Part of a small language model's weights.
Architecture: RMSNorm before each block, rotary positions, no biases in attention or MLP.
Each number is 128 + 24 x the weight over the matrix's rms, rounded and kept within 0 to 255. Layers, rows and columns count from 0. Numbers have three digits each.

# v: layer 2 attention value, 128x160, rms 0.212, rows 112-127, columns 80-159
# o: layer 2 attention output (transposed), 128x160, rms 0.191, rows 112-127, columns 80-159
# up: layer 2 MLP up, 640x160, rms 0.0899, rows 0-65, columns 80-159
# down: layer 2 MLP down (transposed), 640x160, rms 0.0753, rows 0-64, columns 80-159
v112:150113130112099096099105159126114127170143131095143189122093133146146108114130079158093128144133138136144138134129077097142108103160130175129155130095147125173162157098096116117129119137121123168126123136163157105151093143093148137119138089
o112:118121141143164147155170105147148134119134125089142104137119115107112096120164125126117145148112141133143106094154140162110124137125138095141149106115100090105118137135123111099132128110091122125112143171127101123090165169095076152179148107
v113:144125161114181126151115171155138128116137095114147099121164116115167117154111105085108144135145125132098104142178141116162119126118075096123116125123142108137129135141149101129142146125097120173074137090145152097130094113153171173117128176
o113:117146178127126194094110111123100099124154152122117121124116137174157171118140104168138140158098129112137133110167152142132137086113121148114138109108067147169124117130095148057117144101116169155129135132125131143130194120118119149117149135
v114:157070151157128161154135106112115116170152185104191106144160130106103143141131110144092103153098095115119142176091118116128136090129118170137139112124094118116123095158138155169158128105148138150114108127107103087160150090174166165112082086
o114:168175136122115133125123115144101165072171090136108103125130151102176113130117108107137113127165125121142126151145136193103098121140115123128125138117129096106163110159053177097115100161091122119118170129168121163093153161136137114161114111
v115:089145125140150089178157088131102141122084141143146117129110115122120147119159148158117141116144152136143144096124085138149138167153145118131093123154116106167138111161108141143150108139099144121141122118129147100133087144149168108085115108
o115:140140126115130203110139170093143144121130119077125118148088125142154136112127136149095103156149143142117155131099083132128134080171108181108149136160124096123090102115118136138146139153158097148116126129119099180175161088118093158127151147
v116:135081160124128159153166143147130141117097146129087108141127138106091137106106164122153124109158111160146115138100154178118180129118129169134121140131153152096191103126124113106129161126119121148143128143123114160158128179077174089134158107
o116:105125112111113103127091109093170128112166153149154133146088156114103130128158096064116100127104145123142093126099168104134116143117128102128128120147117100118125129114112121174122097119139132144146131151117153145142112143133131154166090102
v117:139108111137141077139135146095171109141105123122131147112124129060171137090145173105126160085138123122121137186149119139090124154082097128117135107068162129132125161136119117121123134092095090130104114154127129139103096160176122111135127116
o117:161158139106157153105120087087073121120156123095093120137118097147125095111115120124136124111130097182151125148144100126144164093085130093125092143200134121155131154130105111120131120131139149077158145123128133109098149126153129141161165117
v118:115161155121123104142137154157170133130123145108153095152154106153136137155140109097130121096154144171134146168153100163120129191111166121158140135074125110119119111106165135151113150110118114088135175111145176108165116135120109159098164131
o118:098123106145135159161142141098115088143173120155121130146144108132117107171131153157133167144132106095123170103146147061113144151153083138078090127130147110161117130124117089156087122128134131140162126137115107136121131097151090120140126127
v119:144127157142134127115175192152122122103165147128118168116077158128156108130183181113132171145090121162125111150119159100134125115116116136142122161136111126150125094099160127126166095158152150130122111188100104117116175174140120128132135091
o119:125115151109166154063090124153128123148154130105121106153111174130110156097125114154154149094105115118167160089147160152139086156101090156121111131098156114171091140158153135151122133133098139124110108093146141113118147166174175112146161147
v120:176111099135133119091112150150107171165136159112170118135138122080165153102118126131140129122115114105164122118124138126120112142135096105162188162093154103120137131126127120117124101162122122110142139138122135158113104094124146104105162118
o120:126141116159118108119132115164186117124116161145112158156138133150124124140147129129124128127115114114121144177119154113114148156172112134158119144187096121119119147113157107123134143100139150137136128101103092087136161118098121170197108132
v121:148104150169150165079107139160139090152154108134119149131129126105137115122126145108122103153090176139127174111128150149118135113131135127094132059151112179101095143162099151149087116118120174137140139175164168144217153141157105169137134149
o121:110128156126082120140130136096091105144089132126125105080158129104100109111113135111144118144175143146128127117149141117122096135101084148151134123139112107104136091177150109139138133128147101155087098152082099161118107072166149103117128121
v122:146132125122138116141121146099127126114148119112120133122201134103134092122126101137107153139087143158105137137084108102081131177119107107159100144115134113111131106127116097142138085124138119164115091133128104134123149111119143157151162112
o122:127150073143154128133120105129136168065155143141153144125132165112101157140104124109108124112138078166133158100116094140157100163131148146109173164138135110107118096117116110099098133140163133116116125196126123173140110154159085099134122115
v123:131132109127171062150172114142112147088170111140107148118089136119102145102143151118143089109123116132090125093129092092096151131088117093157116090097134119123135144070101122142083145112122117103137145161180112104195129146146101149099146115
o123:158162134158151170112106151084154114127114157135132105156148159183084121106148108120118153133124108121155167166101132123153129073128161094127133126156100123131129141099130080111156141168148042136099158158088132119086115131150143108092173091
v124:160119138137162123093138149110110086090143144138101123146134141153155107119108075084125107148109112149103134186089132119133158120125118112083087138137148110118146154192126112134114096151129137122075117124098108077155082074127106150136114108
o124:152154162110131152156129131127122168120140139171151110025173162134176152117170109157138143135128148126118160154165149149157137204104129141126100126150137137126179120138098118122138111147159088158135110136140135145161141136116114110146121149
v125:098106118133102125143126099133116136125122087133163139126161143117145100148124115164108113131143150137114107138154142140112131137158138147110162099154165143147148130117131104165148136120178106147173152099112124086150153135118108084135132132
o125:120167174145157108142104153130119122104172146160115095151136115110102106101133116137123121144076153102123157106109148124111107131140106102110116130113077137131125110121097132174103083147143133154126115130134114110105082158085088168118114126
v126:127098101125110099130143105140134110141114119139089095114126097178146110146135142092119113128140093089170124158131112091108093125111133139092086177145125124069122093145162126110090089099172150150154138090105105097125134123171139096167081102
o126:122096140175140097159108073151099095078169119085123156126132175120149137112125125125150118100128113131083139142119085143090120128132123118152112092101122156126123120103123120134191133126128125114115141154098102167152134117129093109114127094
v127:139116103151096149112140126137143099099098135136132126128127126144127126119137122156144132132140144135093125139145179098122107174136132158119126095141153134138129130107154137124147081136140193136137110163139104133146126153107127126116103148
o127:150124171128133098110130096119098144148153117129169091147109133111131094142141159103138130104146157112091131115104120152141119134126101125175117141123108146152120080112118116134087121140106113136102121130102120163136156117105124121127116155
up0:128142102121121153133091103125133124147136141103124126130122137124129128148125115151135125114126154124128149134131123132146137129164131120117139125111138114146120129141120139131109140147130137133127146126164161106111120140132139147135120121
down0:121112154132143114145158145126117134120132127148134136115126129139148119138138136110133134150122123126128126123139143121116107113109118140134124126115113142124132114122131124120139116104130127127139126133084106135123138127121132103123129126
up1:129145142134131133127110130122122115136130112134129110141129123142131150127116129138125112152130130125110119142131137125126126139145103120119124119118136115141127140131130119129116131129136131128134115111123159124132127127112120124110129129
down1:133112103127138126128149131133130124116121122125132141128129130119132115128131136113130141109123131128142128116125126139124121106132150131118125138129124120129139113110119143111132125132124139124132140136139109135121132141137135136131133129
up2:120149168128144130116106105132131108141145137097132136130126123144144134115124132114112138131124107106134151121126142124108127122122121187126154145118141120117131136132129124143156107128113120149133138108106159119129156118108136118129102127
down2:125123100148117115135149141130119137108112122135127120141116142131113123143132135135134121104120127148127109148135123137143117127145135087133109119132117116119122137122118132106104133121122145114126127147149111136116125126132118137125147131
up3:138131128131133123134123123151133129126101135156116137129102110131118141131130127131152144137134126122119148139121135140143126128157117148133107141135126150126136129130138139148105124144112136156118134142144127118129136148120122118120120123
down3:133131118122120128127135137113121116126151143105135114119140140135125128120130131118112121118125128139135110120133116121113145126112122106125134116119142121118130125122123119123145128110139127121141133128110125130126127127133126144132134132
up4:140144148141149138155131124126114131139133116143104169126131125151111142150102139134157149130117154140140125123117135129123130143153123160145120105128134099132122139108122119141124128145120128125095122135119112142146153152157130118135111117
down4:132109098125109125101138128132124121123116134131151103125115132129136112118126135107107120121127118096113123134133127122124129105116122115109127141128115119138118124147134148116129114106125123152160141133126143135126111124111117152127150131
up5:138131124118120127144134115146122127127135121105127133121110128129122129135131130119124142121139116125096161136147127145129142139159148097118110131115144139120123138148151133128133145141103156118125154116123130114122097108119120158131129142
down5:128116120142144124125119149120123140136130138136152119139136132135127127124128121132129109126111124129151101119126136117120126109115098129130135125124126128126131128119106127135118110110144124130138116130130126134135142129122135097127122125
up6:121105101114173139148150118122130127124130133136119110121109115136121110140111118126121126091102130136122109121152127124135132135136167109125135170127137134161136124132104156144122113115112145134137133137175137115131137126143119129110121118
down6:136147154127101113124105125126115127131131143120122135128145164142142137135134118131121134154140126133128139118126115128115109139125103131136120106122124128109131127124153107115129146123132123131124133133071128144136109132131134134141135131
up7:121117115141136145140120109127137132139139150138148117116116167133137145141139132126115128131133133126141123145116130126132148122131149148133138101136123131121118130123134128134134120120126105147107136143145151127123138135132144138124132128
down7:131135145132126124136128129124125123116120117122121139145131089130126119134122121136139131113125111127130135095134124129112111120122113113117119150116130122136127129141122127120124136137115137119147129120108125127126122128129119103122126124
up8:128107112131137155125134124104139131131154116117149118099153129150121123130125091113089117097145144142142093156134168131111125137138137082136145140115126101164131130133120106126146133133140121118106147148146129137139115138162123154141175142
down8:117148134117141122148117130158122130121112137137098145144118124128141127135140143146149139150107112115113156066122129132148128146124131158136119108122131124126134111119139126115123123105132124129149114112094136113126137116081135093111092128
up9:111103104104142130107104130108115146125107124147113147138135153105107144141113131150103110098136164120178138147137129113126139112139143106139094123133104121126124118140117098131125134159122107121107108107143125137119127146161140147136134156
down9:118137139150107138144143130141131134124159138122133124122131090135139121127141124087137125147119111133089132096137149128112120133131092140122158116128159138127117137120132142128132135098125127128155128150109139123137098121103131100105131118
up10:169125171183174139085123068108121197064141079069179096063115162227137100123070077123087162169154157093073176133063176098139149142120102051053093126131094107111143186144164147068131174105163166126132118151037134101131140151112197119197071118
down10:074126086122112070171112154168117057173143141137086137181184080128155156178142164106146105101100164170166083179131108124119121137149148128194140130103156139138103107122071136137118114109085105117159123095148126149139109093109108131070176161
up11:131130127129142139132131125124133134127129142105132135123121129126128116135120130137125129123125110129130130122137104126112132141132148129106132158132130131149139137119119145129141130128127116120130124122134131125120122112121136132133120120
down11:132125129130123119131120127126127120131115126141131125127133143128129139124126117124134129128127132134127130128124140126133124129132112120142125121128119136116125125141136117120108127123131131135128134126119126135132128125129124116118132125
up12:142118113000099119174151172114184062029116184080109076121084155170095165166115151063072046200113182151154174107225194097146159229137065123215058103153122124126104032159246101116077088116111123162166123240108069108090119145110130069123139123
down12:094166136214134135085063091167160091209145111170122148174157118099095116149089169206210145110153113190077061067034098130074108000115145180095162146116129124094122151130056141158142144136107140141089175133126205110152134159167129167043156078
up13:121138146116130139124115120123136124128132139111133129142132127155138132129125124143137118121124131133117134106136112135102123136115127144129133143127109125123138140129141135144121139134128121124115119132138113147126133127144143121119111134
down13:134122124139122119132134138127127135139118113144131123122117131118126135127128133109128132126129124118130121156128136120158135114141118119134135120119139137139127136122129123116122118129125132127134127120127138120127121116117125139135130134
up14:124101116132132118149122123112128148130125150118115126114126153120124109122122138110103127132117116120151130130141122111118136116108143136112127122107124121114150104119125130128141114108112130116112132134121110111126146135137141121105139158
down14:125148142129125132098128133134130140123123116136140133149122112128129131130121120151140124130141146139114131126118133145142134144146110115144127143126137130132123155143137137137114147136133129140142129102134147149131109133129115128159131116
up15:139137120125122113134130121129125122126135148106136131139135126127145123123131132133128129098127131138132125117133120136118132125127135119134134133132134129116135125149147130130133118134125124123124122126123119138135120132147141128131131131
down15:120109134137147150122119151133120132124113128141128121134127135128126117136130141123139116153125133131119123145131138119134121134139124131135119124125120130133131135096116129122122131120135122125128126129133130120126132121115116137117134129
up16:127111151122131122119153152107108130111127127152132123144136128125118127099134128102116110127125126120156108134151129140111117111115135134141131142120131133116131104139136096123134104127118136125123119138124096137129136131143134122122117136
down16:127156102121105144127099103128125146143140126101128130127138135120123128124131130155133127138131127132116141115132128131142137154117130118122125122129121134140136151116124147133130147122137125125142130122129132127127104143114118119141130131
up17:123064078100149106154146077104154120121144084130103073131129073114155139092177114085092128088126130177117099187147142094117164132078100082148119138137134124150131124181129125085183119109128124074154119111082169111126131131122108117077159169
down17:136156165171121154117102164140110126128133140133149185142136161175126116176122129145153101168129104120122141041095151172126102171211161146142149098118145117151136146088136146145070162129154098129097134150185139134127119139098155122141116111
up18:111128147118142118159150095128106102129135132146117115137139109123138140124115127099123115085133129140126145129129146115132142120123149131134139110129136127127118137130124111147126128136129128109123115106116118121135145122115102130114118141
down18:130128115150124135107113150138126147134134131106124142136123131126130119146120132167129133144129120130140122124142118126118115146134120118112125138120118112130134124125130156121129145125123131131138139139129138140118126134131140119149134143
up19:136159095112120109152131145144128126138153137111112113138137108110139111114130138106112146126123124153128132094125121150129118133105125122126124117139133133130120136152131131151155131119134131113120137120130140144136099138123124138113136139
down19:109103150166139144117130119119128127121097123130125139133129154146129130137137127165142110105130136123124127156116144112134126135151120121131131118119119131121144127092117124105107130124124133122142125143115116126123128113113130126135124140
up20:123126126127150098133127146079108137145135120141120141154147131119103136144133141107123121072150122137173121147133138132117095116143171073138103101159128108137135124141131090113131143161128112116086099096125124170143126132172112116146139129
down20:116134119154096142117125113157129140128143109117106130100117109134136125126138136136126133158129124110091146103124128125124153131119105178132154129131130117130127146120121151127137122100126134144176135147132137089135127123093148148102122137
up21:115149098093204135160125097145122143046205123123090117073098142118066114205125124111064197148059127174076142127122182158099171200190174119170164120155208084136126092201094096077032185129144087134148173175126155112148119175155154169143170130
down21:162122159195109131123123168141164100194084146087146112195154096119149120150145146122187096101155129090124092098113155107175056067124089151149113118123100119124166114065160157148190091084121152129118109148103105077122149145115177082075082102
up22:105089119130136151133132116126117145140136101169101125129122122113132125124136119120125139138127117134152117133122130129122115133119123142143138153127128113140141126116112125126137124126122128101127120142120113124110145138131120107119114145
down22:129141136130117121120123147127124111129127134107142123126144132150128133133124119134132124117131117107121144126125127134122151125123132133110125111134135133136126125138146133134112129128133127147137127129131139127130106129134141155124134123
up23:124151099147104131139162168152131109137134136140137164097133141094059119114103126096107149192171168134086152159138108116112090133114100096127114135104139127087129115067167069126201138120150130092133159171073077156137100061123131199124141154
down23:131111146139160130111095085126145116129106123122148096153110135139145119123130167146131121074088093147115131094132149130127152115125133140127118109163124129148153139152103143137062085134121126164152099115174165116145119127112125078111111131
up24:107055225187180140110108135143196173126207116139127093065075004201141113184164118079103106097125037174138105202129199066042129179161120183200110126058181124156114104141175130176101164051109094090101130134097175086091144068125083107163200098
down24:127167065118094106171160142182147069107062134095148130184172209128163131152116148141137153150108133091075124000124095163184094069137117076089131145146102101161111057127107139079142093129139116143169106153118109127112103143095204163081072172
up25:127101110119128140131122128124123116136128120119130146126117125132121139145113116129132128123143125128126118133129125131128116144129130100114113150134135132149123125119136140127124133149136129137111131131135118148133101121142122132124112140
down25:138147131125132109125131125116123134105125135137126112133121133131131118116132143110127126121118137134126122129128126113122138113146120149138122117121121125120135143143131115122126115109131124126141117120115144127130136127099118126132143128
up26:126133110154148124125142174148140135115130156119147136132143145114143112133135117131117132123110118132163115119138101132112136118126135140118116184131125139122128123132118147141141109132134125149135126122133123115130124114155142124123117106
down26:121129141131109136136124082131124108125130128123115101137123141143128129127122136156127119137137138136087141127119130128150115151133112111155128095134119128122119118135138110134111143125133129110123123140122126125130128129110121122114123140
up27:124133131114123125129123110117130118134151120143125113120157143137148134123161098130111108112120159136111127160128114105123163122118132146137124139133093111133158140143123116122140135129118139109090125119138121116128131146137141137133138141
down27:134121130141144136128122136147113133119125137145124154134109111122120122125124142122145139138124110125148136083128146148134098134129113134118132104139147124139126101103129153127126122144130141131156142149119146129124124142121122116123128122
up28:130108140145121139120139128140128128129126132124147140117114138131133140124137132121118143148146118131109119129125147132114127141119100151130143133144136137117129130126135112133160111141116127142135149131121118114137130132122128133128139133
down28:124149111116147114138117125122121123117121131120125125136125128116127121137134118136133118116115122113145125129118110127138132116137153114116122132116121122125137130131122131131095129106136123123119123120144140143131138126127127124138117132
up29:120103136101151134139115126138131113143133139138101146139154155120118125135111133121100138128117124134151127122121135101129129122142134158120150108119134115119132131139104103142141113145121122134100122136110133110138132135136126139125143125
down29:131152128151101137110142108125124143112123124120148124136099097124140133123125128132145127102135127124112132112115132137126122130136119103128128144127121121127124128121148142114118142116123146117151137128145120141123117135117127110116114133
up30:135133123118118113136140137126126119119129131133123127136129117128135139122135128115130135123125128120124130133128127131131133130131135117124114128114131136124123135124134138126132121130125137128127133121133135137134119129133126133133136130
down30:121123136147137131119124122121129128130128138120135127126120125135122126129123135142132120134130135132141115139135130129122109126133113141130142128130132124126133127125115130127121132132130135128139126135118136129121143132120135120133128124
up31:099187249097183086136138083034086103123196180124183186124172195041126185189138039078174165183142149053139133164108128137176138151179074205088000238135093103128135007166175168164221200053088080107181180061202024136084145224209170117175071115
down31:145072000167043134172128131170136150115127105111086140080068097139133128124100193196136166056122132227104121139154157094076062117096130139167221059148165111165150205116080061127012068144165122152134114137032255134177087097057114128110150138
up32:115148136137137122168119109125123117144146137112101125121110138132128150145132134127129107132122124133143128141114129139152148150142109138105135149128145117150126125139106134140131118119130126108138115102101146105134121125117136102125102113
down32:126118110128124129103138138120123138110116116138141136136141126135132114126116130123134127117124148129129132107126129130129116110145139124147122120128121124117120130123147124115127119119128130126131140147156113147123133137126111150129137128
up33:134131122124109105139131156146142149122133153129154129127138133131152119114137119135135136139102133130118116111143110118119129122111107151113133143136140141120136133110126115127133116130121102122129137122137121125114129127149145125097138142
down33:118130142130146142128130091131124116141114126122111120126126122133118129138125137133135125123142114131135138139133138136142135139129149110147121109124116125130136110132135133131119137124122128129123122133122129132127139127110119138155118126
up34:153119113096162087140129161091137121135122147139121131153159169138123159129125115105123141076101145129205110132125164107096114097156163094116088135128090095117141139101129089134142092155093121148097100127131109133119131135154120119123136151
down34:125145142164085154115136069148137141112157109102115129117107064129131122127130157163114136132153138128066143116120118146139135144086102159161174112134176114133122151143127149129126164121127139143156142124117162105133117132122145142116142133
up35:113132111118120125152133126118127127153135127111149124126129138125142128121125112110126129106115114122131133111144115125130139118126166140118130150152124121138124136118118160129150122111122140112123124124140131142114132125112134120113122116
down35:123124155152143124116133124115114137112127137140119135137132138131125128132116135147124116131119128146139119155127131127133120133141093113147132115124129126123124126142127119126109125143132136136143141129113130121130130132147121143137134132
up36:072139175081052030026009185110128108121097074025162118151113056140120185156090122000134196141000109189040135106084081085147198168112223084095161199128145086121113068060144181064236188157138138177153100107167121129149162151147144013132058075
down36:195096071083212230255255026177188216120175148174147186130192222122141134148105119255113027127195169125221124137200181149135090166138019175140132101092065083151142138135101099172067027038119095076102125118030152117135129146101116200105143118
up37:121116133134151121140139130142112129131123134130118113133124115129121127143113129130136128118114122138137128130121134139150135131124133127140125113150139128130112125131121133122120139136126128122125129117130122121130130130142118143118142122
down37:131128120133115137129120129131130121129127131122133146134137140133127126135121125129125128145132124121122125120133126123118114135141114115125131137118120117126128131128136130129146130119131115124134137138129136135125133132112139120137116126
up38:138083112129178131137110114126152126118166136129123128140126123111098130157126113082107146097115132144150132135131112103124132138119158040099141154134122105144115114130150157138150137118127117103133108105126148154100115137149128155158124134
down38:130153145151097118118136116115147126153109127115137133126124139147143126126125146156145135147132123111107133130126141129108106127117099176149133112142125122136133136139115119118125121135127140150123146141126124122130125133096123104103145125
up39:118131117145127137124119136115133126115130139113155113125141146117139127134128117149118107124136124130144132133122113132147154129120132122130132138135120124130145119140120139121124137119127117126128119113135144110135112140153149130126117114
down39:133131132125120124138143122122121129132131130137112136134124121133127119122123129117141134128126132126118126117132133124123101123142122132130128126128130130128123132123131127127129124130123130120130127142127115138129129124114124118117131129
up40:143123079093126154182129194106142072078200145084118150117193109091178131145134076098090121130193112058191171230102225134151078115093144091160084049131147072089106155097097146070082252191148127069165167185049165125119143123127070184105131120
down40:166142188176118139222200119156161040136109150093105108098078199185158160243171100128076115099113093077123125171227150228070138083194037128175130214139175125204135102179075037159135098107172124111181001169022060120153069172136181087094111099
up41:123080113089125141147128128132140109131109099136116132132134114135132144135125125143120116116128114147127104125130127111128114142128129119130123131129122103146138135124119144118131128130118115124117109117123111154127112135117131141112119127
down41:124157115142138134111112148130120132129130145123137125120107147139129125119127137111123126138130129125118133133115121132114156133139128128121140120125134132116118130126138144134120141109139128122131142132136157126134130130119112114130149126
up42:158148167143128174155148138135133079138138104122172103143207061178126134131154071078111099176162151159070117113176180114072151173131081161159117091093132149142102165133133079182167152124097115138080206149108151089143098115104076127055198128
down42:113106103137145098091104156146134149112121135111091160135082169106153113151116155125147150088093093104147142099105102135181128093148189109108153164129155111154160077105139140112080090133132124105155081148123125143123150127138155128214096125
up43:124129123142134111131146144143122124127136131125119128133122144127115124123141132114125133128124134127127126133125145120113129127139131131130114124116136133112122121119121121122128121111128131134139135151125125120144130123126124137132131132
down43:128133146122129144118113111119126122138119120139136130133135116128131127132120127143129127131134128129132128123125119130139124122111126121126133130130116126136134136129127130134129130148127134126121131121124129137121134133131127117120118129
up44:115103126112148117117137117096125114104131141108140128124130140122137124131143134111112139090129143130132143151138130139127139118123151091119139118127135119119130121150137116123143114152108115131127128130113124137137134128146146147150135130
down44:129141139129134134143115138150125143142126126145120133136128123125129121136135130153145122160129132127126129116132129128125102143124116156137118134124110125134128152121131131128128141101133131128124139117138143126125128133104112095120132133
up45:127128142112136141135128103123102118133136129127131132129127122129132135125137120107114129127137137129108126126131129145108125131119129123123133106145134117134128126140124126134117143132131128133122140122142136151135131123125124134114127136
down45:131124109133130115128116163133128144137121129130124130125125134122120122143127127153140132126118118128152138125127122130137129132131136138124125139126132126131130126116124140120137123126126130122130125126133119123127131128133131105145125121
up46:160141125145163128155084120123098161088139143210178098107186145133106131153187114200148100127116107160114115161124200150128156130167128089137099156136038166118137125052172133164140155145148091166091087099124083130114107150138081115102147040
down46:142115139117119113113174163130120090158130149073090111138103114105148130110144154066125162151132126096165137046159093133130092140121135166124191108141219105122137103158106116110094132102138144130111159163132171132119137140121166131165150194
up47:096207185114172121152103000058076053071169050199102146107176139108114115132124202245175216255125132000131113156141174157091114166158131054000013135143196124073125067126040143160197166078145169190191187074179180126140021222122180203121070192
down47:145102124054069102130163255176148185136144135000167078114116091073146096154130093110122074118092120255089179121111081060174112065103144168255172118067064093165121078147158120032060079094113020117162102215077090126050125059146068113195112027
up48:097177068119132135126187131092172142075087154123098118165230089156120115000152126016098065135152176175092127074103160086112187095125159170255138106171129108138099117171147084124152130118142111072099121038083085184132113113178125134092225158
down48:124075194192124143157051199141117128185162157056127167143055211065118118240127147211168164141103082129137116167158105148117074201172117131038137129110108116158126141119128125067102103155162119127155122215168180086088161151089150131168065099
up49:130125131143142135115130144122140129132135142132132115120105128144127125137126140124118122122124132133151101126131145124110124136119118123128141133128127129156136123113121136143127104113126129142148123151131128124121141125130121117152126105
down49:119130129122114126140123110132127123114117123121118131132148127126128123120125115144118137137126129126118139128129105127127127134129151135115114133125124131108128134136136117119126145139128122124109128121120129134133126130127132135109124139
up50:104000104015193227168073131069165185013155085241119109172239137069124089167141100107159021191172175246099130083118172048170161255016074192186164068100255115154131096222063037217148197250113149066128095243048157192149050120207108130137123145
down50:113119128254173144076183093168118042148113202014131110221125189130094088099077160093117101151122076247079116029132183116057092032246208036191090131177000080037115105021172247146087047133113068235088206155174110116145217160036124201145133114
up51:155101085117111092161000254030109147176165105097157068000190147205101138211163158000084128116159121247221095051050251102011176241134183098189202197117134088169127158042114141143072255169098167132099082054213136125120158110102162000073159110
down51:175075133158202173172255005227116121045160165107120144250097098046191122137195103252153052131070084054040159210208116080186088072247067134163076051129107153162132026239117165059119000068101038126091106253000128076094017138101122255179120159
up52:120102099132172173145157084140124127129148131149109116132091147122125127144126137151128144094103121144115120124127136143127121146168172135164166153137165115165154117142104153115096109109167143156139180183181166109126163129116112129098128157
down52:131135166138100085120077173135123108116115139114134129115159119166146125160138112098131117150150130109123132106123139121130129112096122126108118106111100135126129126105149108123139139130125120114129082106055105131133089099127151133136125119
up53:130116128130138120111122162115130144136129109128132137122113142131117135145124138128119120126132138125136114132118145123123128118129131094126112093128107142143123131116131125124101127109128149137115132137143130128144137125113124139126136129
down53:119139134136119136140143080133129124117122128111100116126132105124143124115133124126123143124138133141120139127122122145109121145114109170133138153141156144117145126129116118125148129151121136112129121125097131123130132131135144112124116127
up54:118147109125122126139134152114143142137127128144118116130135119122142143128134110130145112141109098139139111120143111128147127142131138144123105154139133121156140140097092139118141121134129135111132124110129154121112130107119117106093106116
down54:119120143131125121125126103141125111109118131129119127128133144154127126132130140126119139109136128129111144132134146124115125128120119113151142092128124122114114115146148118140119137127129124152126127141116126122137120131124138153141151142
up55:128105107129127120141132127105131142145127116139110133115136130109121132121120114122137118120126136120160129126114148118153115108136147124146126132142110117141123121090116114115132128135137131092132101129134102131128129126129115112121133139
down55:124146159133123123124129129131134109109142133126125121128128113130138123139141132122113141134134125126115138126134127133118150136124108145118135120124147121125123123158146118142126139138127115161134141118118153122130124130145131154136137131
up56:130127122136086148127108125174150109146127120156200118130156139139171151124143117116108128181065153141090102139123153121112141146082058082097138048152116118087118144116129118114180121089121141154118113133110161162147095144131135149080151110
down56:121123111141152146119146120103139136101129132084088125143105109124111106119119148163123135108155128081149166103124124144130103114124173161133103201123141117157147132146119149138101137155118131120121170126144101115125166126126136120190099132
up57:143142142132117119116143134123135116105135126125124128137137138140140134124129134118125132142118127118136118125122125140117135138124131137123116144149140142124125132138121139127132120124135132139132128116123142143130112118125133118135109118
down57:123125110121131135141115114129120127145114126133135109122117127136125130128127133131138125116134128136117137135131130136136121125130127131143130112128119121132119133118129127129117126138120131125122127136144119117129151127117117126124136125
up58:124125109125118128136151124125131132134144127118121137116128135126129120127137131124114140108134131137127118122140137130112142140136133125125147150116145135137106133123107127126161102134125124126146138133128122117138117122127123136119128125
down58:121131138132136125127100122128118123128108133137129124137124125127146124131127114125131115141123129124127131134117126127133103120116119124135119117121124131127132129127144122124105141114142130133111123126115130136129130124122134124130127129
up59:125137143133136135117111130111109106132121135116143125130134138145127132128114112125124120129128120127135125138119128116122124128128122137123122139129102129122134134119125130131137123137119125137133119112104124121117125114131123120128116114
down59:128125112125111127132141111140130135125136130125113133128127116125124126130134145135130147123128122128122136122135126132135133137132132124135135126139138125129123119131137140120126138120128124121122137147150138132136128142125126135118139138
up60:125124106112136139119139119133138129136132112178119107118122110116146143132129133130109134139116146143120123153126153124118140128124102110140154122114122131137130130126119128121126118104130113130147124139108159118140150126137107118143152133
down60:136126134148132128135123131141124113113131138096119122145133118157116120138124126121126109128127115117130128095135113130117140144128172128114120130134125108130131122124143118118134145136126129133118121131144101125126121124110146129108117133
up61:107166144114088170102055146066106190150122085071255153165087097083119187148107054186082155177053108151096165071124209125093170202145098250014126213115165146255137117114118130058035240079142149144188158103109146170133116113000107026126000152
down61:107080164107128130120207128186185178137084110187023145106190226117128104119143126072164084046163111132167106146101046126182139155129103026255191083076159165023128083128163183144221084112066080134085173124178110121112120129255155255065196157
up62:059070255110000092189111255252119037139231042124199231047120255131119024015076084128004069113058130111008061124092255174134147255075090157051171039149255163190157047013063028179224154135101115117178125143146120255163000200144182226027104121
down62:143063099199193117188141195240062000064125138140113183105088144249021140132128170091112038075058162062173086126213071154154138228223152043102139105216089096182100112142163092079132215145108223090233069218041221129151104239255135106062043232
up63:130118131136126130116084124133117142130132129121133144127122114133131125149132131117123137118129124132134139124140117153132119137095103091112127111125121124129131130124136123136122136151119126122112108123130123146127121127143130115144128129
down63:116127128144131129125172128125136117139128118120124118124134133129140123120132139138128131131119138131121118147129144115125132114153141155133128139125135125127138132125128130119122109106127127140145135138126138124129130139117134161112118134
up64:138162109108129126130129127129130129142123138119132121125112144128129133121122145126129130136122129130105122115119122129124122132127127132133135119122121142135140127124123134136135121105134121131133144133136141122135131118125127120128126140
down64:119108140144131126128129130129127121113127125134117127129131119135130121129132115133123127130132129139142129129136132122129140132135144129127133136121137129123134136129135120127128134140119127136128118119117100128129126126136136134115134126
up65:135074106189000127125095167085206217101000078165134134018029146163227139062204167203121215191103080100164000151107196100192255041115047120237104137164075130108142232098098143115136255149183128255000136091255212024168084130255156047197180070